Weights of a small transformer language model.
Architecture: RMSNorm before each block, rotary positions, no biases in attention or MLP, untied embeddings, normalized queries and keys.
Each number is 128 + 24 x the weight over the matrix's rms, rounded and kept within 0 to 255. Layers, rows and columns count from 0. Numbers have three digits each.

# gate: layer 9 MLP gate, 640x128, rms 0.28, rows 134-168, columns 0-127
# up: layer 9 MLP up, 640x128, rms 0.283, rows 134-168, columns 0-127
# down: layer 9 MLP down (transposed), 640x128, rms 0.263, rows 134-168, columns 0-127
gate134:159144119138155155105123085155141100124158171120087142110104097097113148145117105153120108189102145108137116144064172146109175088165119121114106171101141119103174134112127153144118134111133119081152132144111122170071101120085137120111144138099166114105141144113113075131125118119123173117105150135151085124124155119140103129098110136146139145142157101099129115113129185132121155126141
up134:118146145132137109107144174110135114115091121107140119139086141143115139123139124152153163162061126157125162133149117107115113152129128131143100157133133150121154165122137135131104091117155127121162139164136133154102079133166152145091065131108164129158140175119086085131135183134169145128144154137113123160133145129118136135105145118093124114184116135109152149161127181122118121148116
down134:126118091110149186131104116131107159135131157138132151117131144111099096171139140133126124115116147071107125146169108149141151133116093163146134108167159116112144091165146119115148112121136110153157075083107095125146137117104138144133150164110098109129087136127112157119122111114096109114151175100084145147098123135109135115146099154088123113151095135119141132125086116192137095135153
gate135:137103182101168154147098169114183133107125150121134137141143145107120123141121167117112102094087149104092150142158161170148164089141141102168113142121140104102147146121088157095180106118125159129128165118130127093099123136108121148087115114113142124120137151143103130167113143105131147151128149135139095110086121127155130172164112154131169153141106087184152105114103125172115119114134
up135:169112130111135097149091151145150129109122149152113100179150126153128127125119138070121113156132138151098135147118146144101103148117173081118115110137133124105142140105156109116099137125116117129114151113122114087139141112112103150169144167079142050078169113119143163103127159102090158136100138103142086116117173124089127108095127136152149169128115146122150185151085127097129122155152
down135:159137124145140102140162137093114088133119112086121150130101143127188170161127101116174138135100115140112191155158142114107101073121118093109112114130080134093170119141092135145148116162124144100125142105096182121112138153138134135157142094153135102112131169145115173089155137099121117145172128171088163151130098131146128150119159147160126125116143155130111139143098104141072113167097
gate136:146161145090155104145138127164173115188158088160141115156121125129068124133162153119156119106145143114109141148141141117132173137147099131138108148125139107141159109134147122092101115151153154127111088107163127121137079102117128123109102136097150141108154107146128150108096108136147127138136128150117131109122139098169151101118108128140102130115139128120141143121106133119144164166173
up136:171094139094101112169126100112145124116114126153132134097136140143142137130119163159077136104130097077113154090129110117154155118109085122111171081162104139133127118116121120152133105130124140128150102094152151108083147109125123108109092108143120107135128109104152159089141138109142117097134163155109108144162136125156097159134112159092104140123135116134162111145087107145117125105166
down136:113146147146150129142110141147147121125157139161149185130121141087136116172113173137127133124133139142143111114112132136126138100059112133134165134116144136163090159129100144096089156175138074128157117099127137166131179110141152103117088144141151124114143107159126117117124117185134090130129118116106129119169112167104169130099135166118112154163116123106132139109106156112141097162141
gate137:089126164182176130118124148147148147144118120122113135129109118090140135115155113161139145178114167209144145135104116118118171123101152126156100165135135110123129189136156128098148135168104112105146178110126119132137138183112153153116090134127172114076124136101112068141164103140167123137142154091095114095123153136107116136123159127094112173126127106149144105115118131148154117148113
up137:130075078124133164124168149118153136146096129165154109082147085157093126178087101112138083111105106138118121107126168100157102134104138164137143184120100149146124135138132094082146178140103124116130098153134105068137134146122123138114098099164096127126143121104110100144106113171139082099116105155148142108145114096114095096119111140141118143135149132160137120110123104163126098116101
down137:102142099121119092131149114115145130114131109104099105104136132108147137151157107157075091107095097156118134133099117089129170135074144094082148112088154150146143121091140086100122125137135115102114154119141165084121122087155115095127161134129149160101134110144129093136120117157088125098149142133108120115118156122167125107095117122090127118121147145166119117128150162077196104147112
gate138:140173119129134076155140165119182135146142103133139126163139154138098132118119107170126160155115143135130095145135131119139161123147102101157132106141162159115149125138130150155156126099147124105101134143140130111124175120155127150094095114175146162120140129127121171105164119155169151182128091084075154126132124134122116139089135104094139090112129144160139068088096095135139118103114
up138:119116124123154123141158114093130118096091092113132157131135113110103153097124175128125140113094159155138103092113134130155161122130157157119146138137126174095107158110152181144125155108164062116142139132134107178188136135149078153103155106151119142130148107139122076134162135111138122103147137159137129112140125131108129128100111118144125152105146081193115096117152117098101140110142
down138:106152142132103122145082159136177106136137127108132088140102130104150150137145119099096132108156104106130151125132094118136120111118108084115116122160145084131099134124125129098155124147080139174157123151092147085089085077125122112150164131139139130115123077144131076088125137096132099128123148147151104147122137106090110070166129133180122102145122139137131142163156149108099116126144
gate139:112110150131088118127162117163124157139106127131150127128143089147142151155109126117083127129094175129134168169118124157128112112181121089170132160160162113112129132112088181173126108093158151147074116140159069158123112168107113123114133140108154076143097148104116084161127168157125132112191100095136152140099109181168141127141142153141097147176152133135109142143129128152110134118111
up139:104132134121091118112132137155125121144111133142154138142146111116152116109115129083095106147121156155101121132177123105114130111116120126158079137105155136113088141147164127173118152110106115162073168115148143156166141108133077141055130150154162109154156130155149092150111115122104174118177152110135123141092096082128140151123161126168096168151121165127134106154166114153116180155136
down139:156177150182091142129151125163159136157168138101124087088123130138118129142133119095099169129115085126092202088105104122143105165133171078148116125109146144138144091145121097127113149159145156123117164134145154167126128132142157113094122131145153112115120134153155138121132127112133113096091131168110116134129151079150121107140137129144118150104129109120154141125158121129112136162145
gate140:129150138138108105117122169121099131176089096119087118107104104119097116107111161148125129123136123096139150118093142105124105094094142140155160119119094161109126135076150154093121061123089164128108145147138120130130143107135109129110132145133149110143176146148124090102129143144141115129121111147135127135129156166125152158142098134164114122084112138090118150092128140139121098140103
up140:088149139128099136106112153113147129125124094079127173149109135096093106141123137161074137096099118117125134122124104124095141091141113149118134135146134139101136166122122124128141102124100172111098130116105125111130127101099132138116148120106166104138141139088134112135104188118143105129154150152182129145107145107125140106137150099127115115140123109125202122088154139165158122123129
down140:118100150134099165102159135146183097151128140140074109164156099092120121087149111128141148117089129135185100141140117128128149117094126112112132148127139103158135150157128089113148141134130097131122099159127140115109138139122123096126120150109116128173132099140116127142142126107121130098143104109169125160151081117109166146132126146120135131117104159098154155140102103130125144074130
gate141:151135147109130105121147100119153114138116163178074116134170116146180142165139138128184132151147108129110105149088172174125130117140153087129147171188119173104130117176124120123124124152121154119140132146151148122094158067119158155096115109176088176137105095081150147167129102125091116145165131107144114111136164089147118125150128150109142138143146113112157087149135126097103116143145
up141:150112149074111124119104121148132090150111120170147089134126120161137101098148168107158107124129143136130159151153124143140097176120124085148115120157141106154129115154128116101128150109131117162092107119132107183129121114120145133105142113140161121146113109144123128106161172110108118145188134113096149132176067178126139114139128121171138133100141116135142071144141134120170096065147
down141:110135120138159140123095100139180110113107121074147088147129120106079166129107121178132151147133122130085167105114112122198160186111093146117126096138085131124130116108102116115149143152137107109104136110136115119098104147144124118165101121168115133124132128107158148118128097124162122108152129077127120145116175146135160091124147146089146133125151132146113154102133136135114121114109
gate142:127088088138169144142142111108131147128101091089137147094107112140151195102143147176108081098141158154166125125148094124111137134093151117122171105152122128125137161114116174116130127142079168144124151127131121101146137148136144080146120147101179161121105158129124105149122169116156170137131116097138086112097159119146131167161134128147142148104097115099116154119079096144109173103121
up142:099133113115116126130087131130122173136113094133122103116108102115097178051100124152163132152167126129119094146148122163094137118139109112123092134111116157138141134086140102121134124119206128158146145150163133070094188102137125100139140176141132127128130114118069136132131118179100176189128133150164111134136141095113104111167174110122143109146112140137133152145135107145149123123145
down142:122146051104106137126126122048100164155152117121085177150107135098072134124130098157146125145131152135187124156137155117126156142129108127123144173131139127146145109136131146077203131173140130125112138160111111152112151108147129085139110122148122125113161129147103129098144105119131153093102122082102132097065135144140124157155108090099115172136104169132108148118115165138116096124158
gate143:092092140158154132154104119110133126092077149167103139168153142123130113161163097095145074141130137115140114079129132170157153140126086138158162095132133154116126129118164143123141137111191147135161068138096189065151157128156151116134144112126118147100123145132132108093105124110132126126091134131134114140101113116179103124103150091114134146152108125085093128104086150139112142130159
up143:116127150153107104148117099134135106149139144131138176164110123154160118119139127134110129070155142152148123105104134152161093119133194141132166124158099154151123146086120119160174137129164141120139132131133123146082102110130084108122128107126163112117167169092166135144133150125096094129147137145102133085139103138132119135143132096123125114121112153119145141166119196145103118158098
down143:130129159129102148138121116116093136145123171118126127182086136109171122137157120122117123139104144104114148131157137111160136113170140187120130144125144133125119096086146171116174106142132146139125128141146065137167117163116115107096143105105137113137126140121137091102158145113132117120119176100104120153105125100100056136109132111133131173153094136137111107142103175115139141130092
gate144:141140194164129135105146110145130143170145110133112132126117090123170150127140098115141119121175107120125147092143064113130095126075131153137139094139117088128082145096129133172119176124139105110112141089147135109107130129093096093107119147123149171142122116155134130113114100105119102117128103060100102097150151159141127104109138105104084135150116163137077091115126125135166128125131
up144:114172141127119173177123158132165130116108103125090133148141101164139133115114112131075116107166174143115136117151130120125120077073144122175136091146137146129057114140088119154122149108109140164096166129121149162155124126130119159092119133113101137126135099124149161117094092133129144130137129160132127130108138128119113141137147118150132171091189095142127164133114106152101133147121
down144:135119159132120125127130096093140158132133149140125104114150145087149104132124115107118151175155146128093166127147096129151125140101092152101140151110112131132150173148153130152133131121134134140143112130108098120129129134123079113127149164161118142118136168133150088124159175155134065093050132107089087076149162165097136162095089132136121101172130160122141109123142126103136092118135
gate145:134099179140121147140139126108126098135139095170121158170079152113141144106136146130117113147140153104106103146138156100175115153124132117140126116132107116142119152101180166129141177095092112133174099103145099126108115102111121129154094080112119156125105133140157181121117152150091150154067105114115116126117115129142135147092155155142149107052161148088155144097128119114126141154152
up145:126136127112073147185103134150158114134196133114087150139182097147144096071115127108133106149105134124186132151161115093142151115129113119124112176095108167125115142140160116135116148088100121154081133102155131089152110137111144087112122138114146159113110167152133163105110112153173137162108079155114128142133150095086136131106096111158130136083124093164122124144147135190114160132121
down145:131115117139214103124136124170125088078128150138115125163144120086179129133140119181143097137133137118129130133115138148141136138128131112167131127153062159172107142113116129142071120136140153103062138120118177153102118167087141107168137155102097111139136139125119124156128135142121138112141151099126084144149132118134149100103141105107158101125060130138110128125145116103124136121144
gate146:098138144127127159083140101109124169140146111122118097139134127152115146115131097163083167124145122150142128093147185163150090125133130113156133133119143151108154174107061138147127152150078133139113127110143112081123133121124095146142137106112127095114125146126122123152130137138095140119102158107093127133114113142148157126104115150098150155141110136097148152139137141097147144090158
up146:142111109136110165101133128148166140122148117088129088099134132172134122133108140109103135110116095125175137101148117187108125132107141105113158124115168128125135142121138154140102077141132119107065114109082119095133112141093150139117129127144134127108162111122087183149095131092138128096146120130160167128171125090134132115111166151139190145123111122095155146141092112103140135125135
down146:162150112092125116128154148136119146136127123110155111120112112120155102115143070085128117124078150101148169128155104119098154118092103155139113117101152145133112167102116138107128172122157122157097087142122121131088099105160122119135184181125146147108162145089096135144099104116143168144184148138106124163121103081141121113138079132103108121126125138135125128138129097100112127152117
gate147:117135164151143182132044132082128164117161098115090060113103092120077125127154147155111138143154140110110125177128150106112134162116122112135111095090134099143149105174135173127137160121138151122110135114181133135098127138147147135140129123117125150120121106157124142157110142123129146144132081097140089143107121118131122173128138124128128154147076177135130149166156068139108177157140
up147:142110170132133148093142117156132120126135156108130152129155134127152057147099131152110128145129120131138104134099155079142120114129182095113154120146122149117154170063087116129150128080081148133140146147131116142122129122118149121115107146128127160118135158140154124132114150129105112105105099130092138116136123198144140109108119120111147156091105166131083142140121096153141130105090
down147:120121165137110103167129127132140135050143126141156143144127130070150145134142109099182126134123131113129114124107100124128109108110108133156094174137143069164111148101142149122122146181141151124150127128104124144145131131116152143102105124121138102128108167111074086123169119136071145148106165138129140126102105085130113141137127118130124165094169109173068104111131151089096136162136
gate148:088153123145150108113114124100136140162139076091123159124115122121142160130117125147101147162112140130151133161127127151130143155125126124154177129158177112157133128106117140144145155116111127097127114094107080200148106133160086119093145139132183070132109133158113153131105119088105144096128119129092120118135124103137125128124123116081092120109162118126141104142117128095103104101117
up148:102126137122106130128123135119114105123110138128148123168098151117153157110091134147140161087117143185090153134107121136116146153135153148117123136153177136142130068148165128166111131124102083104137159123112115169113113120117127138135122113164128155135131130113131098113087133127103114108114140131137117102065105174091155133108110113140166147127085090153154152106176160142108171131092
down148:202126110118146138119159157157087126115151121145126125166138120134151084141132143093140113136146109123143131111126157103098082073149132107126099125109110106123143074125103101149160131131142123114128100163148146159103149147119111133152122128140118116127115126092156138115132131171126106150144126148179130119195113162139148125146132124132106123148121090142121128162092125167135073136188
gate149:116148151144166110167152175134130110127155131124136131146152104131159159158131145150112094115137145135126145128131083111131173107077145119073131131109106138129155161120101167136131074110104173123134153134150138102161088134152121141128190109144199129138125130128120075106135157147145106170116103132109113085098084148134112160138136153129113154091152122112091105140105138142107162161157
up149:117167113136155119123125173167131143107187102164115113104156148107120129144169080108131097125117112137149143123140111146081130128142121108123114106095094140099144157123144148115153132125147093141143142130129139109097112094104105173158127124123132137122123107131159097140126108164118120157101114123128152173131100133129145120147095127127138162136155115090079107134182126143111174176115
down149:119170120127152155138125138147128146153146134114130111145119132145134095164152123111114110139075135097102153126153118124099170118129148105140122137185127117165139069131140138101135131115157152146160113147137137130146116147133073091173161155119100160088067127123133127144122131122136129129143123147089144133107119099193095131104129103134149106128101149114142087121158141144133111197073
gate150:146179173116165127148177154143110155120172083167124151116085107129111146118150082118123176159105119153129134166122147106161137098139092125096138136178173131133131101150102195160146121116117128146135116103102131156163167116112082121124088105137128167135143116119132177132086129117157079142135105112125102137144147121116095137097130156177107129102139116119107136113122099188130133130123
up150:122081126145158124117139130146145131105127134203114173164141121102125114045109112173114156113159170146126132121169135112115130092138170122127108110095089106125105097118143134120149162118112134136136158138155133151133128105096112118127089097124104142135130146062086161092110096122098157153134140093123129135115153142144075149138125143114104177143156165127160123134113087134120116140161
down150:139156111127151148127126119153134103112132128134151137114159139129146163202113111140121090145114166133113134080111145116158133170112100157130087151160100131165082123155081144184138156166106124112111122139148147130089137122156114182126143133144110114160142127121128146138115109101142135153131079162119116113105133087166121102095114107166088136142104152191155140104134165091143124140103
gate151:127163105136147140112091123160159161155128078128123098112153125115136137130149163145131105135102141114124099120169150090134176128141133115151124115121104107144156118155100121103174155125111055093157105101123129128114129161099125116143103117105141127142142122165104139106113141143119109163112160103146160110066135121120172142138107167106178129157143134125163113173145131147156145085087
up151:141217069159165093103152114113139157097133104121152124133122130108163103123155110146150148110166152119137125119133158122101167154112092115104135108112133106173131107134131122159133145100115145118105156111178142160102154118161118172120141166135169150138162122148158117168137109150113125122138139135151134073132095181071163094117132087112122152112126158117129146126124128156151126167142
down151:153131091130135120100173092150133158153119129120154124162105133144098091125125124120125145131071153149144168152109138114091102151089138112118149103095157137141083143109129150118125070105094151141117111119153187117103115144125062119159155162117111142117187101118148133102113163120135129130138104120114103097119070154092106125146098124120152121155148144118136174127162121122101157139118
gate152:168130135127118122163111122122094134139115110135166093128155146118097084147162127128102156092106165162103095121157104115100135088128150076152143137101124121061148136134143140135110124082144133069124139130100110098147157092121148115066155137120151131133129132148154183128126124123145144122076134112120127133145115149099115131114119084189122099094140115144146142131098143082111112079106
up152:142131110121128150101128144098140142115135111175140102125126108137151107153136125140145085125111168108127131145148155108133119152112174119120083166131185106134148127121146162124158141114117134135127166135087111094148105094138093121114146094075099166102138119147116115144124127104120177121114110122128145116134119168134094163106116092097156125113169118142162126133126119105123126076128
down152:092118138129130152149122096122161120142172121078119129128139145110079113139135105136069118145116124176118137148104115127114132165130116125121142145098148147126158146127089104132111144144114089158117110118123126118138101153134126146113120163143134123122142119115141162085141129154131104110088127167130137143151172141182170138130131127138125120101129129131112143136121054091139152129142
gate153:103136114159171137112081148108136156146155063103128154122116123155113122138105116150123092157151101124129117158145133095129127101161145127137116145119153134108137160128080116149111114154110151154108133101143090087185168155087128137143124107137119128115125157138133133086135101174148132162117119121169110126087151085102158137174111145130122098122106108139094162114118159102159140148103
up153:088090121148123110130148186155116168167153125108151144102097120123153138105104146141149129139126157126138140129149136158112110130125128118133139099119120118097122111086113094128116065135089150109157101167137130107152128123141114151130155165134121145113140165170144132144110110131160139139126131116124121083137109137095126150065095125114140127108142183115142104130151132121155109106146
down153:079133136055150132119116177147144146101138137136140113085114117133114178095125098134136164165120159145098148111131100115155166095112106137118118145138125131150116141139144117142102175130077121125123086119141099145163103147140130099145106132164106118104100131123154148148177120117135156155134122150119101109115104112108119131162134141105152143103144066159119124098130115135081164129126
gate154:121112141096123109173177167144142156156152104094143135087143163156143124127116117169151113122171115136117141121163089178140108137105112127109098148141083144119134139121099201141188136125113163137133134094136153146120096118067120116124111086105145112114165126123094159121116175091120131125105100123165154088052116127166131162104106093121131142135133105139121123159089113123130139095144
up154:125102102131118115099141131128121141152110101099093118087118103152111128096118114126109105150172147151158137117144116133106087135125117131113107124132112164108084159191156128171113108095144167112141159096122210134146128143116176161113137135093100107112111130104119161128165121123194135174108122081153119096118132118089125122133148147127151137119129101145123133121176112158104183124136
down154:105146119129114103095176175110124142132104130118085121120156146096113101150122157113147184124127079093125135106126110103110137112151129148113113127128142182152112093131158149124131124106122155125152093118145135151141155156105076088103168135133116163166139129109134121135164125131116121098085157084172093136194125124091082117105118128166118128085102119123165143148161146105121124124130
gate155:111146119102129103092118144089130115108154128145122126131155139124119134143113127135124128125130143146144118105125134165137099149128133140115095134133140084129127109163106101102128083103136129106107150157124143089120094135111140153120110120135089112086147123133108129108149134104094130097123121105111111115109096102141101129109100125116134133105127116134103125118091128167169131085146
up155:122121119114108117102146100130145126105145136135145140125151145127148151143128113125133128142120111124189126142126160132115119140114092106103102114136110118090120134167132109106130114129164126114125152141132143101117108120116125128130116150169107106138171115131114112134120122113092147084158130133152103137116100114112118136119120129117143128101096113127134124146119084153126165062126
down155:129149136123139102108106158156174100132105133104133134113118123136111141140105097148117143128106086101179137137108119114111147133128123122104112116091148109130116144134115096162127134131144121107151142139116109147161106123125111094128146171117096107119135113141164134120128105135153132103176139102141118112147127122130129128113128135110112146104112150115156140132134108139109150122095
gate156:193141130099134146092133089095156104155145100144139094169149163122129149137147149158128152111171101147059121131120142167133159141092125162119105119130134079144141126142121098111148091133152165122129109115080139121126120110101069140121117090118115113088131137155159094108134128146126120130123178094142106118147130136102144119144127140101146156150114122114109144146070124097133163133123
up156:154091136140136101115114133118118110150161095157123113148161121112136115158124144181182188137127134155154119115131170152106146150119147149092124160092095073193111090095112107141134076099141188140121144132146128114131153152114107091071125096113108109144137125171126122150120143130123126152150184116157132111149158128133149121142138114142096125145130127146136116151177138112145143130111
down156:143110137112137151172141127122127152167113126134133108109108139145110111085126142146152106137106158141088141097108137107141089148130141123124122157141127134181107154119102083143097117101130175158095121136140125127121100122116097111130103082143129120185122080159183153144084155118133145115131119099128122113136149140105120161135152118148144092148152150161126150175198124107143096122111
gate157:163087130102149110120150099122091111121160153139103123143128105098130106132125102171139104139125123130160140124091118114104117109103143114120128131129134131103155142053101139121096097137161129110073130100162094136138133105107086099100133117114174095145137129114135119100144122156144109116117122129100099100155072127079093137125123116156115110107138125129110118086111156151116111183123
up157:132122132125103148149147141074118181104117133143113148151140114110142163091123151108130137127128100140110133134155109120125082156154136102131114152192128158140117073148106147135147208134153078119113148095121153102130121080133116075130116153102114162139160105136115121127138143137115125138180100151093111173135123162116151131167112128104157163101109154119141117112110131108109100111144
down157:142159135137119125126127136119169156141112125136130156087128134120137137164110116087100134138135134184108075149159138100119091140137094101170079132156120116101111104118120151128081162150128101166127096112060112100158096122094148136120147135109110100116117100113157123118106095103134140124146149121107157110176166164119142093091134124124134086150130118157190158142099145147163114130122
gate158:136103113106140117111162093133115132121126133157111099161119162124139144112107108131130134149131112170100123139142115159111113155148117120130171092138125125083121118137122147118121091129135117116073147113151146143151142104075128142135143100125126132136108081110093114189130132129116173161110186128113149139131170090144190144101105078124124131139138102144088148127155134107132117128140
up158:118129086120101180135154106119157131120141150132162102129156123141153115109103140158124153162118149167128102125106122069091125098131159139129150183112171136090117116110109153163120117155143136140120083132091087109173151142128141123120142139113137170128123159169117131142105118118081102094125149142122143127174105106104109096165124129149108118109116099140119150095101108149128141133144
down158:187146144184123140108090101153104116120111141156143121109143126166110141132131125108104082129136106112149157134117151161104122092114128118155094136140089104104149162116129135142163126102128092163145123144163137139099073092145099127134149144118105162122128144143159121121118106121110126096164145095080122106187118079093131099119107166131136138131122125127123117119132143135167141134092
gate159:131135143112162103143133152109144142108127145114116198155145144135092148081156096139179129133152171123155102086131127123150115177098114154144141154086099132130136105148138134142156140126127135127126132162129104133139142103174176131136119096146139140108122127127088126132123169140132141172111185131118099154094124099126149069146173133109162120163165157129142147142146142119137100131117
up159:130134128100161128172160148121114137099145143124142135121099112090126165135156113123113102140124105088173120081131134125143123161136116134171134124071091112141120141122136140097124146167156154102187153130125118123165121145105129149131109104168123145126085138112114147116118148158125159115117138132151118143127140093133123119131156154121166139139098143139118115124094131111136082149150
down159:105140137090147137112154137145112167113106131126114157134143117118140166137143110195133117139138152126096155114122080095109145160135144118127122110148158124103161165114131166141125120131123122144075134102128134092162137150157114100114206129127124109095133152139093096143110120115113122151169124093146135141162137113103127131126149112135067135138121135111129157115158109105115106167142
gate160:161126122134119117126119164210150134132120129126086122112142154143152128125153137120134154114147125111116149134154136155166100124151103149137115148166139140117142149111083106122137078098154143157097121151174111097169108114143133141111111130148070139153107145182149152137133112144136167169113115138090100082114079126168120102143111123142132157093142153127116122107126135124107131141146
up160:086158141131123160116163123124121123133165127135185181100200125128142182155138102131122107135137105125145112114099131157183137127177153136076099142159119106095115119126141145146129115086074090138162114113116125153074121115142112160141083130136108101112143110134124138107146130123052138121134109096138121173116080129131140136125133093121123127143124107120139145143118132114140118109127
down160:135095107154133108155124129151150107180149092112123127135129121115085157109122160101086137121119107106160113140143167070103146099125169139110151120076152141137102122119155157159144157124124142106146149144134145140119133093109101176106085159120165148162123138118100136156127150116115123107151149135142123150088131110148116093131156108142153108142119145128095127188097105149120070140112
gate161:124147134198101100116121116132157123130124123129158115111105121149119149088123130152127097111104158116153118131129139086077121181113119165082127174176137093147103181153104135145170154086114131099098156146166125126157134157092139136137123136145133135106127140124139108158124153136143138127090128144133128127127120136113140136156104096135129161115119074158172109143139123146119120138149
up161:139156156136147085108114081118165133176154150165136150120153119140110148136124105163114109129112151121101154177133115117095102130117105145145136102149126134160145139152136142107115119122107143136135148134158169136127110122160137105096075161151113187109113134172162136123131133126114119115128102144104157142177111111103119132133148182111145129106125132129130141114170124138148102131147
down161:070149094085147107135151122109138103117142127097117106168130119097151111128160095113098138137116080090143114122125111161115147144124101100135176091135163153115094164124105150123114133136122100128149138124120130138098115112144109175135101133091098127114094160124114135144125121155132111171189150140112123130137106113161132100113126135101117151111124136113112158138120108141091151142148
gate162:120168117142136153130114105142165128143141118133131101105179143088163086090139144142114125119149107132171133105111136101126166135098134110117139151123098141116128131174119120097119127147151131107116151063146137115095080145131120128163109130128150136114084124148173110170190172136140115133128141146121143150136112115096110135114141132081172080138115161136130105126150153157157179147153
up162:143153119108117111112129097108153107109099089103118164116138107154155115139106152155078107137134139119126121161129128096109140152151131119175143147123133172140133139161127134157138133119101083112095140082089111142127120113124102135152148144124126132135204103150143130102155162168133123128141173102112129126143155117079131133160056141103126167095183092106162149128102113099136108099120
down162:153089159138081149155133118135094170116180126133096115112125100106105116177134121125148107100149151139129133121075096145132071108145125143162118143115150148126108119100101166133115140109104140091134121094117122120094155113138131192118114177124112138108090117097087091132124110108135134165100138109148141130172145153121154120140128121137196143122112152124156105111100114129152084125145
gate163:132127136149086111151141105120134128129124130091083117129151106106114138139112166121165157139109100145165093118140141134125088155146126156146151128124119158111122115144117104155109162118163107098158125099139137114124115163146095144110128087134118104132131160172152138122125171125081118103101118181150121125133104124156148145152135083084156166117093149094142103159142123131130112168165
up163:110117142172115129110115140147124112125169147065122132104156113133143114100153073095112132100132133136139168134142125130109123127113123128092128150111115148129121130100159136131128170138165125111114097093162151132137140155110152107144133109140120120147112158135124157131132127103145145107119168130134138127154092134127101166128118157104181116121129123114102137152132118128108130092157
down163:134124157089167155084152118108150128116119087067148102096130116129132139146125118151143088129173111128143141127164099154134122150128137154101148128142142096123148144111100157129131096131122120140106134114112142146152151089099124148111097170139165129154126128108086114172125122124134110127103145148130143129088125117117147162123133132076130151118150124094123134112145094122118145129106
gate164:145171179128145090144109142116120125127143132135152110085126113137141130129146088128112112093142132137109114142153114150149155158136150136148097164119104104132078116139130098139194103136142165066113120108126135124156130104127167140071090116130166182160155127129101109140117123115146108125158154153128180138164103161138131145145101159120166152144147118137126130116111093140110142098136
up164:106111134141129097111111104120179135114163173145157121162124098114151082062103165132112135143146153104184137110138150114121161135097099141118126119159135110122126131102173107117132133175099157114084118091167107166130100173111140170136136132126147127125141096092056126116154118158117122121142125076156149146137094125110157081133165133180119135165135122177144160151103121130175116151106
down164:141084158160125076095144107092117141115137152169120085124100159121133129133121161156105106184174151136106138151123140113134120113155146107118160111139084159157136110089060096137137146147095111112132145154132141121120151172149112138143150152094140098124155131110108112174139081142126163092148149154171128107192121138108158136140168142117121151152125105161149140098145129089134098135105
gate165:111154118114146111156158122131170118123120114121142128175155099137144103100131133139130151133141120135109097127184164170149150128126107109141091154135096108108129160086119157158133144109136105125090091093167167131177136181103102161127159130115150112142078089133165179125147132105134119115119131120128115136115123131133074089102161112111121166123117124163116072167090127114136117141138
up165:172120141145121153115146118163129100076131115102096092141130130098153120156110103131122157116142066108110156137124127136113167131103123128153129119092140124134109129163131111109143129158163133108084126098141162124141128142127087141153120139130174102064129160118140172153173134123143138177138097134144121124114138165114106115155175121106105093136135127144124135129150150130118167128125
down165:107118146114113108148098069102110157123135121130121113145113118111150169159115110122133144177126139167112148117141152106136085150116144126101091103076099099107107150111106118141088114153135131091139161098084119143136112151109120114123156118128168149108125115134109139123148136109144106095138102139122154138111129157167087157140156183157123091165130118101105086174114144166145138141120
gate166:126116143141121122134111116126119147094156127133105124099148107145118120155171104146102125127118149127125114162173134140104130110117147114136117124138154106124144125096137150123112154123131099160133151118181177104120089159169151126064146120113150088150107165168074125107082073138083166110122118123147107180065114103136099163115095142153137123108116118121124126085101092113117130119145
up166:176109118118116117080114141128155078176154155118140125120120086142143087119126120147169110159133125139135157129080080086136116120111109178140112112122145128107128173083118073155148096124100120140101135157142125168123150132155157150110056146161175138078110165125177123112115091168102125115160109159106140117160159099119160132103139103140153114101129106114114124159146140163124083119127
down166:145119105101110125155100167108073170140137104087166106150112129141118107140057134143125130100108137128106104136130152174174117126091097143131094156128146087089130189122146153144145097133145133109082119142101125147111132066104131159120111138129148070165121137129145128115141134138098128129133098136134112116134138112137102109172095113070086114129108136094128133138139117128152137145097
gate167:128114152125176145134115138104138078133125154177142138119135156086098061159134168144110148161185120122109099129108125163105157103082159158100099115122115123132124119119131171084135143147115133119091148127085116092134117082156132150097160110155126151120141114119131130126122099098172062120112085158088141115131094077113147145102138155158121103117131095181077120093149150133153130114170
up167:172149111163133098132100118185084157142163171095132125132146073134120129130169104144097118183094162133173176088139126120074146122092125142111097080135096126069136126107124127122138138160105094138124092097125136104131081077126178120100178113122120122149099141135082104088137100132137136125144140101102142127152095127113099106169121138133124076134102113118151118122102141130135113127133
down167:153104111160141135126109166161176101134115158176168123135200134153126159110151144110164147148152165079138137097126132127082129103093154140168139098176143123159134131149139141099123133087143136128134089145164122170119189123140117064116135120148079136162144100139145168120122145149137111139118171127146107122126075131122136113122115104145145134109103133125144093107100125105139113148085
gate168:115118162130143136097115122122092105125108124146108128140154127110148095092103140122087143148158115131144157147208137101156150083082110177118060142172099145104124126085161144103107123119164159162141089128121114130134103138115135124158161135097131123126096132147146119144135117149124139088139115101150153121126150176120161067161097141104157131142148086142145133126116096115099143153137
up168:165118140134108140112119131138116100156113122115116112147096137101153128109145121136104118110149111130132155126058126126136145112102079102088150120166101107143150108111126103111132174119180178140076137148148138155146155095108132102135158112124126146148107091157152191143102141162093098149119069119126110130092151132138118141117104134173123140137152079116123127164128115101140160125124
down168:154114127131121168127154142157122140112123131128107105150105099128144121125115176099103144125125147127111137091142153130151131131179162113135147142052109125089145123144120113151115127154103139116135136161146148116129144147121106133148061121158116150167123104090115140103117145176090107092116092146182119126150093123125111128084166114133123100123125108182094163128110150165099167097143